{"n_layer": 11, "d_mlp": 2048, "norm_place": "pre", "bias": "none", "final_lr_fraction": 0.0, "seq_len": 1024}
Each number is 50 + 12 x the weight over its row's rms, rounded and kept within 0 to 99. Layers, rows and columns count from 0. The size before them is the row's rms in percent of the matrix's.

# layer 8 MLP gate, 2048x768, rms 0.0228, rows 663-681, columns 640-767
097:62 42 25 40 52 53 51 61 40 66 36 54 51 68 66 43 32 67 67 43 67 34 46 35 66 53 51 59 26 27 50 50 31 40 44 53 53 66 37 67 35 38 55 54 56 26 43 36 52 60 30 51 42 50 59 67 60 52 51 64 59 70 44 49 40 52 52 68 70 60 57 71 51 43 45 51 49 59 42 47 54 45 50 35 48 26 73 47 71 57 46 45 53 54 44 35 37 34 49 29 26 46 48 38 41 56 54 30 51 48 51 43 71 65 65 57 46 51 27 74 64 60 58 32 55 60 36 60
100:27 53 25 54 60 48 64 43 62 54 27 76 37 34 68 42 60 62 72 63 42 57 49 60 58 51 42 62 75 60 55 71 68 70 52 55 45 23 54 55 50 57 38 50 36 49 69 64 45 36 64 64 59 59 46 55 42 56 43 46 22 39 42 43 59 46 55 52 56 57 32 54 49 35 58 53 54 39 51 24 50 62 41 45 65 54 53 49 46 41 59 52 43 28 43 50 57 59 59 65 55 31 55 49 55 50 37 54 32 43 57 50 74 59 39 48 51 58 63 48 53 54 41 76 35 49 59 52
098:34 52 53 58 54 55 42 47 62 69 64 63 48 60 84 36 35 78 48 67 31 79 54 45 42 41 59 50 40 27 33 48 51 37 47 51 42 49 37 52 41 50 49 51 45 45 45 26 55 50 32 59 53 66 59 53 50 61 57 49 57 32 81 61 57 58 79 39 40 44 44 59 57 44 50 36 39 56 59 39 29 74 48 58 72 35 44 55 54 61 37 58 55 68 36 38 41 36 40 40 20 51 25 58 53 49 54 58 43 34 40 55 51 41 49 49 34 64 52 35 49 43 42 47 33 43 37 41
101:45 40 44 28 29 64 44 70 55 37 41 62 54 40 63 66 61 37 16 69 43 64 52 51 29 58 45 49 65 56 25 45 52 43 74 40 69 67 60 33 40 64 31 72 55 47 48 48 36 63 43 37 51 42 59 54 45 45 59 61 66 57 52 32 44 49 62 66 63 53 43 52 55 43 50 73 43 43 56 47 62 55 39 21 70 34 48 58 19 66 32 57 45 49 44 47 55 55 44 46 47 32 38 53 49 69 67 72 71 44 56 32 63 72 38 54 61 68 56 42 43 54 39 50 54 71 42 71
103:49 57 59 41 44 38 57 38 42 67 41 51 63 56 50 51 44 59 55 56 54 44 61 27 41 60 38 60 40 42 42 43 62 45 68 62 59 32 54 65 53 33 69 57 45 49 41 58 40 64 49 50 70 66 47 61 50 55 59 48 48 42 43 57 63 74 32 47 54 53 79 67 43 52 52 52 43 41 65 71 55 41 49 29 65 44 38 56 46 58 28 36 60 60 45 44 37 72 51 69 16 33 38 44 56 43 58 37 60 27 52 54 66 56 59 45 45 75 60 50 43 39 41 38 35 33 54 54
101:45 61 46 57 64 60 37 37 46 53 59 77 46 44 44 35 34 45 47 51 20 65 58 56 59 46 27 44 41 54 61 41 56 60 31 27 32 35 66 40 26 49 47 22 36 51 53 46 42 35 57 33 50 54 70 60 57 37 47 50 63 49 43 54 54 47 48 39 72 52 54 36 50 34 64 58 69 19 39 46 50 56 47 63 58 51 46 57 51 22 64 48 40 49 44 41 72 56 33 49 60 59 45 52 54 54 49 76 33 36 69 29 51 40 61 66 22 60 57 41 51 79 59 51 65 43 30 64
099:71 45 41 31 59 54 38 51 58 49 41 54 43 66 57 50 52 51 38 49 45 49 61 37 72 61 39 38 48 54 46 65 62 40 61 48 47 43 35 64 49 47 53 40 55 61 59 62 47 46 67 55 62 45 70 55 57 43 53 43 28 45 59 41 46 66 58 47 57 72 61 29 61 64 34 47 46 51 44 49 44 75 36 41 77 53 54 27 45 43 53 44 62 53 37 57 63 48 82 56 70 53 50 69 42 46 66 56 55 52 76 42 62 54 32 43 56 50 56 51 43 26 61 69 62 46 54 54
094:42 38 59 50 41 68 52 61 39 40 63 69 31 60 63 42 52 47 37 47 85 67 54 61 52 62 59 42 46 64 34 49 46 57 61 45 54 62 49 39 67 60 65 46 81 52 53 73 33 50 64 62 56 44 74 69 46 47 44 52 42 73 55 42 30 78 26 40 57 54 54 45 44 54 61 54 55 38 50 51 45 59 45 41 64 56 45 52 65 68 38 40 55 46 54 58 54 55 41 43 62 45 40 22 29 52 76 57 60 59 51 67 46 67 43 62 38 42 54 51 57 62 52 39 58 45 36 39
092:57 60 39 53 45 35 48 53 38 44 52 63 61 46 41 42 32 76 57 34 56 48 51 36 51 32 53 46 58 62 42 37 54 62 51 40 58 51 48 37 54 62 70 69 53 50 76 52 54 37 62 50 54 41 69 36 40 63 37 41 46 60 49 61 35 33 53 41 57 49 65 36 43 81 51 21 62 58 47 22 58 45 62 38 68 48 68 46 50 61 48 47 67 29 59 56 40 43 55 43 43 43 41 29 36 36 40 30 52 48 51 29 46 39 39 49 46 60 41 44 64 61 66 36 72 44 41 56
094:82 44 56 45 48 51 36 62 56 55 58 46 45 57 60 20 52 38 38 34 70 56 51 46 35 51 55 66 31 38 55 74 61 37 48 45 38 68 53 33 51 53 42 62 45 42 47 38 56 49 64 46 64 46 76 34 57 62 58 64 53 39 42 54 40 38 45 56 45 42 40 34 47 50 24 33 53 57 36 63 64 53 71 43 39 46 56 26 51 37 53 44 42 66 39 37 46 37 62 31 50 67 70 50 36 56 49 59 51 42 59 48 60 48 43 64 42 56 46 54 47 46 42 34 71 44 45 57
094:37 37 37 62 64 42 40 57 53 49 74 62 35 62 49 37 44 40 47 45 42 42 75 35 44 71 51 49 44 56 58 33 37 59 39 41 29 66 85 37 62 63 69 45 53 34 27 48 38 36 68 60 63 47 35 59 55 37 44 37 60 62 55 44 47 64 50 42 52 59 41 33 43 45 45 55 37 81 48 55 56 49 47 50 54 76 44 43 48 47 65 61 58 67 55 33 42 50 44 56 47 49 55 57 48 64 54 60 55 63 51 37 66 35 42 59 45 52 46 53 52 52 38 65 62 25 50 43
103:41 56 55 54 64 73 47 48 67 38 65 63 56 69 38 55 78 52 48 29 26 64 61 48 45 32 44 66 43 42 75 55 55 48 52 75 42 37 59 43 37 56 65 38 59 56 41 39 38 26 45 60 63 39 40 37 57 38 30 40 55 65 50 38 53 28 51 40 63 60 58 50 45 49 57 52 44 60 59 27 61 47 76 46 52 54 49 39 67 38 54 61 57 57 34 48 49 43 61 52 54 53 60 48 65 60 45 43 31 46 53 54 55 61 46 44 34 36 71 64 36 42 36 52 49 47 40 49
101:48 45 73 62 60 61 42 36 60 62 50 31 81 53 65 74 47 80 53 70 32 45 58 50 34 46 42 35 64 49 47 35 47 48 56 65 50 46 53 50 79 50 43 31 38 61 50 42 44 60 48 50 55 51 43 33 45 43 59 35 47 66 45 56 40 47 31 47 24 36 63 59 68 50 60 53 44 72 62 60 44 64 62 55 69 59 30 34 41 35 56 56 41 53 54 44 36 70 54 53 46 32 22 74 45 50 77 64 50 44 44 31 51 45 46 49 52 57 49 52 52 49 59 64 38 40 52 47
097:50 63 64 26 48 47 37 53 49 32 32 52 53 52 70 48 41 53 49 44 71 60 78 52 62 43 50 43 38 58 57 76 43 39 36 34 56 48 59 59 58 53 41 46 45 45 44 57 58 43 50 61 44 54 43 55 82 59 41 48 57 56 56 60 52 46 32 34 42 26 62 68 70 48 34 44 55 45 32 52 50 55 31 23 63 45 40 46 29 26 30 35 42 50 29 31 41 54 58 64 52 48 37 47 35 65 32 64 42 34 64 42 45 57 47 42 56 42 31 65 55 68 36 47 43 37 74 19
097:35 46 37 39 53 56 65 45 26 57 49 51 58 55 56 32 59 67 39 53 50 51 60 49 65 33 75 55 48 55 49 62 48 46 60 63 47 66 50 38 49 62 51 64 55 62 69 35 38 45 45 48 51 41 51 31 30 60 55 47 70 53 63 50 39 47 39 63 35 38 38 59 47 53 40 40 66 50 45 62 67 51 48 39 39 41 75 59 48 58 48 41 59 42 47 58 50 81 35 26 57 64 59 49 63 55 68 56 48 43 42 70 62 47 65 30 32 68 43 50 64 47 41 61 40 31 61 58
101:51 52 35 45 61 46 57 45 39 15 39 63 66 46 62 61 46 32 46 51 26 51 47 34 64 47 52 63 55 40 66 30 31 36 56 52 36 54 47 45 24 49 31 42 58 57 60 47 59 44 46 57 64 47 36 48 30 55 58 48 50 56 60 56 61 37 40 45 52 59 55 42 46 26 52 42 49 43 70 49 68 42 77 76 60 81 34 39 53 65 39 31 42 36 43 59 25 49 32 47 48 51 48 65 41 59 35 57 69 50 60 57 50 50 61 72 34 67 30 65 62 60 48 53 55 69 41 46
146:18 75 42 33 39 55 22 56 64 76 49 57 43 58 35 40 55 64 35 47 45 51 57 63 36 33 49 35 38 23 44 28 52 53 36 73 35 53 26 47 44 45 39 42 58 55 20 62 53 55 54 68 53 55 47 55 31 86 45 52 58 48 56 46 43 64 49 39 70 61 60 66 50 32 53 44 50 66 52 67 27 49 53 48 40 61 52 27 53 61 45 70 43 44 51 50 52 47 45 69 48 43 33 68 59 42 32 62 49 56 44 78 54 83 50 64 66 55 37 55 55 76 39 43 36 46 49 56
100:36 35 50 69 58 49 39 71 47 34 47 54 37 33 62 55 75 42 50 62 69 37 73 53 47 55 46 48 54 48 42 53 61 75 46 78 26 41 56 44 58 36 59 42 32 48 35 52 59 33 52 43 59 38 46 28 46 41 48 50 46 46 50 38 62 33 47 57 66 64 57 46 40 41 48 43 44 69 81 66 37 68 45 34 49 54 54 53 53 61 51 50 48 61 51 71 69 37 46 35 52 38 56 56 34 45 43 65 52 65 80 49 65 70 53 60 47 82 65 26 48 58 61 65 35 61 49 57
096:29 61 63 53 57 50 46 58 61 43 60 62 44 61 63 47 53 31 43 56 53 35 54 38 45 25 68 52 50 53 42 45 41 48 64 40 42 51 53 45 46 60 31 52 52 54 56 68 39 45 33 44 49 53 59 65 62 56 46 83 70 45 49 45 47 26 42 35 48 57 67 38 44 48 43 39 69 30 73 42 42 48 59 32 57 55 57 49 48 72 56 57 58 49 39 63 63 49 37 51 57 45 53 49 44 74 44 73 69 47 39 41 71 76 40 34 30 48 59 76 61 64 47 60 47 44 43 40
# layer 8 MLP up, 2048x768, rms 0.023, rows 663-680, columns 640-767
097:33 54 36 44 39 57 42 27 35 53 45 67 66 34 44 56 31 30 49 44 37 43 55 53 60 48 35 35 42 57 42 71 66 56 33 63 47 58 33 30 54 47 45 50 47 68 37 42 50 45 59 39 67 48 47 52 63 49 51 22 58 47 47 35 49 55 38 46 85 58 40 61 81 39 39 45 60 59 23 29 36 64 54 49 65 46 60 66 55 57 54 29 28 46 27 56 67 71 63 27 46 37 40 47 57 44 46 44 49 58 34 58 69 25 54 52 50 37 53 48 54 54 51 45 52 48 50 61
099:58 47 45 70 55 43 52 51 44 72 65 62 23 63 48 60 81 47 62 54 75 46 49 67 75 33 58 68 60 71 39 58 54 44 45 62 43 42 50 39 22 57 50 35 43 24 35 69 61 33 45 42 40 59 57 50 43 49 54 29 58 29 38 53 45 59 33 57 43 61 62 28 37 30 59 41 66 49 69 78 65 39 47 54 33 61 46 41 39 49 37 41 52 45 43 30 50 40 48 57 51 51 40 49 67 39 58 58 36 73 31 55 40 48 50 59 48 49 53 34 51 37 43 67 44 32 44 59
101:55 53 59 65 55 68 25 22 48 45 42 30 36 50 34 45 46 62 76 49 48 33 37 66 48 48 40 62 53 41 49 24 51 46 35 48 61 66 55 51 65 48 44 52 53 44 52 58 48 54 37 40 73 62 60 57 67 36 64 43 07 73 54 40 44 72 46 71 57 53 47 38 58 52 54 71 30 29 62 65 46 32 62 60 62 37 46 38 44 47 42 66 49 34 45 40 44 50 62 86 67 25 72 52 36 55 47 35 48 48 59 50 48 56 46 44 45 67 31 42 39 55 64 42 65 51 71 47
104:52 48 59 75 64 38 57 43 58 53 47 52 58 68 44 70 57 69 77 44 51 58 46 37 43 43 55 52 48 49 48 57 39 42 43 49 42 57 55 57 52 52 49 46 34 52 31 47 54 50 53 63 55 44 38 62 58 77 24 58 44 32 56 80 49 42 43 42 54 63 65 33 57 42 37 36 57 38 56 73 38 74 72 66 46 61 48 63 60 39 56 30 50 46 54 56 54 43 51 43 54 76 47 43 44 46 21 33 50 53 59 51 42 61 41 53 61 56 17 58 27 49 55 40 52 54 54 32
103:59 61 32 80 45 52 64 57 51 61 45 74 51 47 40 47 50 35 65 23 52 46 42 60 62 52 34 56 31 48 50 54 66 73 48 60 51 31 50 42 51 51 56 32 56 31 53 52 54 43 41 35 65 35 48 34 44 49 50 57 53 57 55 50 54 65 54 60 49 57 46 50 57 60 35 58 63 40 48 48 44 53 34 64 62 50 47 53 62 59 58 64 57 67 52 52 57 46 39 61 60 59 63 44 38 55 61 40 33 33 49 53 58 46 48 60 62 28 58 52 61 57 66 65 42 47 47 24
101:70 46 49 25 28 43 40 48 37 64 48 43 60 52 50 51 49 33 24 58 60 37 44 45 36 58 30 34 73 48 60 63 32 31 44 36 54 76 36 47 59 48 58 26 65 45 40 68 53 61 32 55 53 36 36 32 70 56 42 65 33 51 41 69 37 57 60 55 58 34 56 53 52 35 60 28 45 79 48 49 43 46 43 55 65 40 72 40 51 50 56 75 51 47 52 40 36 57 50 43 52 59 41 37 50 85 47 33 57 47 41 64 53 77 53 48 65 54 59 40 38 51 39 54 47 40 28 39
102:56 27 60 62 39 53 50 29 41 24 55 48 15 31 42 46 47 46 53 67 32 48 34 32 39 70 24 51 69 68 40 71 54 63 41 65 70 39 54 42 56 51 49 56 57 53 47 49 60 52 48 52 52 76 47 70 62 50 47 38 38 43 26 40 45 58 62 53 64 41 51 73 43 58 53 64 38 63 44 34 68 52 52 45 31 56 55 60 49 26 42 43 43 48 46 73 47 57 47 66 47 58 43 58 43 60 36 38 45 76 52 69 56 69 59 42 54 44 55 21 39 33 55 33 79 52 33 58
098:52 41 41 46 32 38 58 55 69 68 41 41 49 44 68 37 49 59 51 57 54 44 53 46 50 66 54 56 39 44 51 61 42 45 65 50 24 51 53 55 60 66 24 51 48 41 38 37 61 48 55 69 35 50 54 63 52 53 65 48 52 57 47 61 54 70 68 57 54 31 55 53 47 39 49 58 41 64 47 41 59 56 45 53 55 56 45 62 37 22 62 71 63 67 43 28 37 71 50 61 55 20 40 44 48 57 74 47 42 50 48 30 68 46 75 50 62 71 61 51 42 42 59 37 31 64 43 51
092:67 51 46 57 45 43 71 43 38 38 46 46 49 48 46 49 40 41 52 69 54 40 56 62 74 62 52 63 57 48 37 56 75 60 56 56 45 46 60 36 48 36 46 55 65 31 46 63 51 39 49 47 63 50 73 37 38 56 51 62 37 38 60 53 52 48 47 29 40 39 34 61 47 73 35 61 31 66 49 54 23 63 69 49 36 46 68 45 65 52 54 56 61 43 45 57 48 46 29 45 45 54 59 49 66 60 48 58 39 65 59 64 57 62 32 28 28 21 46 49 63 52 43 40 58 65 41 50
094:51 47 58 34 55 39 41 41 47 70 49 48 64 31 55 55 45 57 54 43 74 44 57 48 56 67 54 51 40 48 34 24 55 36 87 51 35 56 56 54 55 44 51 46 52 35 31 72 58 56 50 60 55 62 67 40 45 59 45 31 56 48 32 21 44 29 47 43 60 50 55 34 51 43 43 51 64 49 42 52 38 45 35 67 51 57 25 60 44 53 40 71 76 54 47 52 38 48 43 53 44 47 65 54 47 77 57 65 69 42 54 65 47 41 57 58 38 51 43 74 52 53 38 54 69 65 48 39
096:36 57 48 74 41 53 60 32 42 57 49 62 68 43 43 62 42 58 39 23 33 48 51 56 69 63 73 48 39 55 62 57 46 50 39 73 39 26 52 40 69 74 44 54 46 56 52 60 63 34 52 59 46 61 64 45 57 56 60 52 48 65 44 40 49 47 49 50 52 44 79 80 75 54 37 41 54 49 59 44 65 55 34 40 55 76 63 45 51 70 51 43 55 54 42 60 50 59 44 55 42 44 34 32 49 29 62 53 61 45 48 60 61 39 72 50 65 59 47 60 56 54 52 52 58 35 56 47
099:48 30 34 52 47 44 62 45 60 50 45 62 41 62 63 52 37 60 56 36 71 71 56 69 14 64 43 58 44 40 26 67 33 49 47 57 50 60 41 44 52 46 52 71 59 44 55 56 31 33 46 64 49 53 38 52 55 66 56 65 47 41 21 04 46 50 68 58 65 54 45 32 60 49 30 58 51 59 41 29 50 51 30 37 35 47 55 56 49 17 51 61 47 46 56 39 44 56 45 45 55 50 48 49 44 50 43 54 72 52 52 34 56 39 57 59 44 56 65 52 55 57 52 39 55 53 34 51
102:50 45 41 38 25 51 57 61 54 34 32 53 53 41 52 74 30 33 51 51 56 53 37 54 59 60 31 30 51 43 55 55 49 59 60 37 53 25 46 59 28 57 57 41 35 52 45 43 50 57 71 50 51 55 70 49 55 53 75 37 35 53 55 41 59 73 39 48 39 46 53 44 49 42 38 45 22 36 52 75 85 53 43 43 72 52 33 56 66 57 47 32 54 36 70 56 39 56 70 50 41 56 70 53 35 54 55 82 54 48 38 61 49 53 54 41 63 52 53 60 55 56 49 83 36 65 62 52
100:40 41 66 83 63 67 48 59 59 41 32 40 50 60 56 75 48 49 57 70 49 56 51 53 34 51 63 61 44 52 54 55 49 43 46 42 54 48 33 64 44 50 61 53 84 54 53 61 34 47 67 35 57 69 60 43 56 39 39 62 65 34 61 40 61 49 57 25 45 56 73 52 51 36 55 51 61 36 55 43 64 49 49 37 45 42 53 63 35 45 56 47 60 74 45 50 45 54 52 62 44 53 56 46 53 67 62 31 58 52 51 63 75 58 61 53 54 46 43 27 59 47 58 60 47 45 56 36
099:51 48 44 42 45 44 53 62 45 61 50 40 52 41 57 66 57 37 56 44 67 58 53 56 32 35 48 36 35 43 45 48 49 54 53 56 71 59 58 42 37 41 68 45 32 58 30 49 66 42 55 54 41 53 58 56 46 43 42 23 48 47 45 61 49 49 53 77 43 40 55 65 54 28 35 62 45 35 44 56 63 44 56 44 70 52 53 44 36 54 52 59 38 56 70 60 61 52 57 48 37 30 51 73 51 34 34 85 62 62 53 48 50 44 46 41 59 40 43 52 65 50 42 59 58 45 35 51
099:53 57 46 56 58 37 69 61 39 55 56 48 54 30 48 58 51 84 50 39 53 46 31 35 49 41 48 51 59 55 60 56 48 63 60 53 40 63 47 58 52 55 55 67 55 48 51 44 43 57 45 52 34 51 40 55 61 58 31 44 42 33 44 46 54 51 54 53 33 61 68 21 45 50 70 55 49 55 52 51 69 56 59 53 45 64 33 40 42 46 44 41 44 41 50 55 29 45 37 44 50 69 56 40 55 55 44 47 61 57 31 54 47 42 71 33 54 38 42 45 65 46 30 33 63 36 59 40
103:28 55 40 36 46 57 48 52 49 67 45 64 63 42 45 60 68 32 45 55 65 59 78 46 57 40 63 20 53 34 58 54 52 47 45 44 33 71 33 53 53 43 54 39 22 56 44 53 36 19 60 65 68 56 48 49 40 76 56 33 67 54 42 69 57 60 33 34 51 70 43 27 57 40 50 44 54 50 57 50 48 34 45 41 52 61 53 28 48 40 69 55 50 64 45 60 63 64 56 80 58 58 35 64 49 32 44 45 60 55 46 62 42 69 48 56 44 46 45 40 44 56 53 48 32 57 44 42
101:46 49 68 45 60 54 55 62 78 49 51 48 53 64 51 63 30 44 40 23 49 42 50 53 27 50 45 57 39 60 57 56 62 58 45 55 68 53 52 44 46 69 61 74 32 61 51 57 48 62 65 36 63 68 29 51 83 46 74 29 53 33 47 59 60 64 53 28 49 48 46 65 59 61 39 44 42 23 49 64 53 28 21 51 39 48 44 53 67 57 41 58 56 33 50 43 56 56 49 44 30 70 55 50 71 37 39 66 44 42 47 45 49 56 35 46 61 24 41 50 39 50 34 52 44 40 60 45
# layer 8 MLP down (transposed), 2048x768, rms 0.0222, rows 663-680, columns 640-767
099:34 39 36 59 27 57 53 50 33 66 68 45 61 71 70 29 60 28 56 50 39 54 41 36 48 49 49 56 51 61 61 34 36 68 35 21 78 67 44 52 57 75 63 39 35 57 58 69 70 48 55 34 33 56 68 58 61 65 54 70 31 54 42 46 44 62 12 58 38 51 49 41 45 56 70 41 55 32 57 34 50 45 40 49 52 55 59 54 52 58 26 56 57 58 45 62 44 64 54 41 51 54 51 38 39 32 66 52 53 58 47 36 26 39 53 51 52 35 54 42 25 50 36 57 48 67 69 69
099:51 41 37 36 60 64 51 41 55 59 64 44 40 41 33 70 30 44 41 24 38 35 59 57 36 38 73 43 33 56 58 48 63 37 64 56 79 54 47 35 52 39 47 38 38 50 51 43 52 68 35 37 71 47 59 62 69 35 62 43 56 53 45 41 48 37 56 37 79 60 55 42 50 65 55 61 66 65 50 53 55 37 68 35 34 72 57 33 52 62 65 49 59 51 54 34 65 46 38 20 45 44 59 70 40 51 67 37 57 51 32 67 58 51 39 56 47 53 52 49 51 67 50 45 49 55 43 43
101:38 51 25 32 42 62 62 43 52 38 57 45 33 67 37 54 61 42 57 50 57 51 61 55 46 44 48 53 70 47 51 44 82 47 57 47 46 39 47 46 48 35 56 33 60 62 47 35 57 67 54 63 21 38 38 32 42 50 53 40 48 56 61 40 33 20 39 89 47 39 55 40 41 42 53 37 37 62 25 71 68 33 44 35 49 76 56 51 49 55 42 52 50 42 57 41 21 65 64 42 65 60 45 38 54 51 51 53 55 40 44 63 42 41 49 47 59 76 57 56 31 61 41 43 52 62 61 52
101:55 35 30 56 64 60 42 60 59 48 34 42 43 76 46 55 39 61 71 58 45 66 75 54 65 50 59 38 69 58 35 54 56 53 47 47 54 63 57 44 45 37 52 53 46 39 37 57 60 65 76 36 44 44 56 46 54 55 38 47 58 27 74 56 47 68 39 45 46 52 52 49 43 39 40 83 43 43 57 43 48 62 64 53 72 42 66 41 39 48 54 64 57 41 48 28 34 55 63 39 29 36 31 60 53 64 56 44 38 45 72 60 58 58 63 75 54 58 68 70 51 57 56 41 61 58 46 42
101:45 45 45 33 53 48 50 39 40 70 38 65 53 65 54 40 58 29 44 69 64 52 93 52 65 38 51 51 49 43 46 37 50 55 68 43 62 45 37 43 65 33 45 31 51 32 44 55 49 40 49 33 56 45 19 40 55 61 54 57 42 42 50 51 48 63 52 62 33 26 70 66 59 55 57 37 38 41 53 69 61 57 72 51 52 60 46 46 47 49 61 40 39 52 36 43 59 39 21 45 37 57 46 62 47 53 41 49 22 28 50 63 44 51 42 27 71 22 46 44 30 58 53 51 33 42 46 33
101:42 44 45 52 29 56 64 55 42 31 54 43 43 34 46 41 69 60 61 37 52 39 73 30 49 55 56 50 38 43 60 57 56 47 35 59 45 81 59 53 62 51 57 43 44 59 47 38 60 49 59 61 68 51 62 50 76 33 51 58 32 71 73 34 60 61 82 63 51 21 51 29 64 47 51 56 36 58 70 44 62 51 54 44 48 34 58 49 68 39 38 53 55 69 42 46 50 56 60 63 45 46 79 33 37 33 55 51 36 48 69 71 67 31 46 59 26 29 58 46 49 21 52 41 29 52 43 63
102:46 38 68 35 40 55 67 51 37 40 41 38 40 53 41 53 54 51 46 54 32 52 64 56 47 44 55 55 53 42 50 46 57 42 66 37 58 35 69 37 53 43 39 58 46 37 37 40 54 51 34 32 56 66 39 57 41 67 47 44 54 33 24 76 34 54 58 67 45 43 34 50 32 60 66 62 60 53 46 52 48 52 39 38 40 64 44 49 39 68 38 52 58 48 39 63 45 55 36 40 58 45 52 46 77 54 52 59 64 66 50 29 34 43 35 59 43 57 43 42 48 52 52 48 73 53 39 40
097:49 57 49 59 48 60 68 40 52 55 58 63 50 40 57 56 47 52 31 43 16 63 30 50 43 44 43 52 42 74 64 47 44 61 45 46 43 44 31 52 56 52 84 45 36 68 67 45 51 56 56 47 31 55 39 61 55 64 36 38 57 62 55 60 59 58 38 61 25 42 40 50 57 59 42 55 67 48 43 57 61 57 36 57 46 59 52 37 32 47 56 45 55 49 67 50 52 52 46 40 66 57 38 50 55 60 67 45 70 59 62 51 20 92 57 41 67 44 41 74 57 56 39 40 46 42 50 34
095:42 43 63 69 46 47 38 46 76 46 44 63 56 47 69 50 39 42 50 60 50 56 54 55 64 45 76 59 48 46 48 35 56 36 38 52 46 68 42 57 42 55 49 26 46 36 56 40 61 43 45 54 15 39 67 60 37 33 50 56 58 69 62 41 71 48 42 59 51 54 41 54 38 50 36 54 53 32 56 48 56 47 47 35 44 45 34 58 58 62 75 42 54 59 54 69 43 50 34 58 56 62 53 56 51 49 43 50 34 39 51 52 36 61 57 74 56 51 46 27 44 34 26 48 47 46 57 48
094:77 40 50 44 66 65 39 45 66 58 44 36 56 38 49 57 53 28 51 42 41 39 53 60 54 44 61 37 33 47 39 46 26 37 33 43 54 59 40 44 47 69 57 71 50 49 52 58 45 55 48 61 57 37 29 43 25 39 28 44 62 44 47 33 52 47 54 46 55 38 40 30 72 48 69 40 53 36 28 49 56 65 54 47 27 52 41 53 58 49 40 47 54 41 49 61 56 41 62 53 16 30 59 59 55 34 43 72 57 44 57 40 62 48 47 53 57 32 73 48 49 47 58 32 61 41 43 52
097:75 42 43 44 22 69 39 57 42 67 61 73 58 41 46 48 69 45 65 50 53 27 47 60 53 37 51 63 36 36 30 35 57 40 43 67 70 36 33 40 71 31 49 73 46 61 51 56 63 14 56 60 46 80 57 52 43 65 57 47 45 52 39 61 54 44 40 60 44 55 55 65 45 46 63 29 44 46 59 63 60 43 52 44 39 39 63 50 32 46 74 57 55 54 56 70 44 57 65 53 53 40 48 42 49 47 42 57 19 60 42 42 53 46 32 47 54 44 59 37 45 61 49 35 71 49 57 70
100:55 48 48 36 47 55 74 33 52 35 55 40 56 62 73 32 39 42 54 45 44 39 51 39 41 65 62 37 39 50 55 41 43 24 44 52 41 43 63 47 41 41 36 61 38 42 37 77 36 71 56 40 59 35 77 38 44 83 28 70 28 26 63 39 48 53 57 53 39 47 45 38 52 48 45 60 67 50 37 34 39 23 64 60 71 54 56 55 52 63 38 66 34 63 56 43 51 54 44 69 52 30 53 31 54 49 45 51 36 45 49 62 42 34 47 69 45 34 51 64 52 39 48 57 55 48 57 40
102:71 65 57 51 55 47 35 43 38 29 52 37 51 64 31 54 32 49 52 51 53 51 34 48 48 66 63 23 57 51 45 46 59 48 33 48 52 40 53 27 45 61 58 68 53 47 59 58 67 71 46 40 49 51 47 40 59 54 22 41 54 58 41 59 60 57 41 34 59 48 55 66 54 45 35 40 68 38 42 58 63 67 50 60 39 55 48 55 72 61 36 42 65 65 32 29 65 56 74 62 31 54 48 52 34 64 34 50 32 57 52 53 56 55 44 36 54 59 51 62 37 48 45 68 54 48 46 34
101:36 65 31 54 52 57 76 67 46 27 54 34 58 59 65 47 51 58 28 51 66 35 48 27 48 51 34 29 32 34 76 58 55 57 53 48 65 61 62 34 50 47 55 49 34 36 56 56 28 64 60 62 74 69 46 52 37 35 32 27 46 30 44 47 47 41 56 67 41 57 51 55 51 68 41 53 53 49 46 42 44 52 65 42 43 22 76 63 28 70 36 46 41 46 52 61 38 63 47 39 39 83 49 58 45 57 56 61 53 40 43 48 46 45 74 51 37 63 40 58 22 45 61 59 61 57 54 63
100:64 59 45 58 38 39 74 55 37 76 35 50 23 46 44 50 40 56 59 43 41 40 38 65 50 36 54 40 54 32 67 51 51 51 54 43 21 48 48 68 55 56 50 82 40 23 41 42 48 54 51 49 45 64 50 49 51 51 61 50 45 57 41 42 60 58 61 51 56 56 43 55 63 51 40 58 47 46 49 35 53 44 55 48 65 39 33 58 50 44 50 40 61 67 47 49 54 66 56 54 76 39 54 59 53 32 58 41 59 49 38 42 51 35 56 26 57 38 37 35 52 80 69 34 45 63 68 39
101:55 63 43 54 65 68 32 44 33 67 52 33 41 49 33 49 37 63 58 46 42 42 49 54 37 58 36 43 66 58 59 60 53 61 43 58 43 47 59 52 30 33 62 40 46 44 63 52 54 42 58 44 65 63 49 50 39 53 39 48 67 36 59 40 46 75 55 33 35 42 44 50 69 64 58 56 50 51 38 62 26 35 18 38 37 52 46 62 53 49 52 55 32 69 46 37 55 48 40 45 41 73 42 48 48 43 36 46 59 72 41 47 73 35 45 39 47 57 59 16 47 67 46 40 42 60 63 59
101:61 48 63 66 76 62 68 40 39 50 71 32 46 55 64 54 34 48 49 34 55 39 40 51 57 70 54 67 64 82 59 44 55 61 68 36 58 56 78 39 47 60 57 45 53 49 53 37 49 60 43 32 44 26 68 56 66 15 46 51 53 61 54 45 61 57 59 66 46 37 54 43 48 78 40 59 33 43 52 36 68 54 35 45 68 42 39 68 48 49 32 38 40 50 61 43 52 34 55 27 50 36 85 47 31 66 63 46 45 54 64 39 50 30 46 49 39 49 77 54 64 21 45 47 52 64 51 46
102:42 50 34 58 49 63 52 46 35 36 50 67 50 46 60 61 45 53 56 43 69 49 50 42 59 57 60 54 41 49 56 66 51 54 35 38 62 44 51 45 63 38 29 74 53 56 34 35 39 33 52 58 50 51 41 42 70 62 65 33 53 38 56 59 55 43 41 50 50 34 32 45 58 52 32 47 45 30 60 46 31 52 55 36 58 24 43 63 57 33 51 50 62 52 59 13 62 53 46 28 69 59 44 38 48 41 34 54 40 65 37 56 70 35 44 59 61 46 44 79 68 34 71 53 48 65 46 55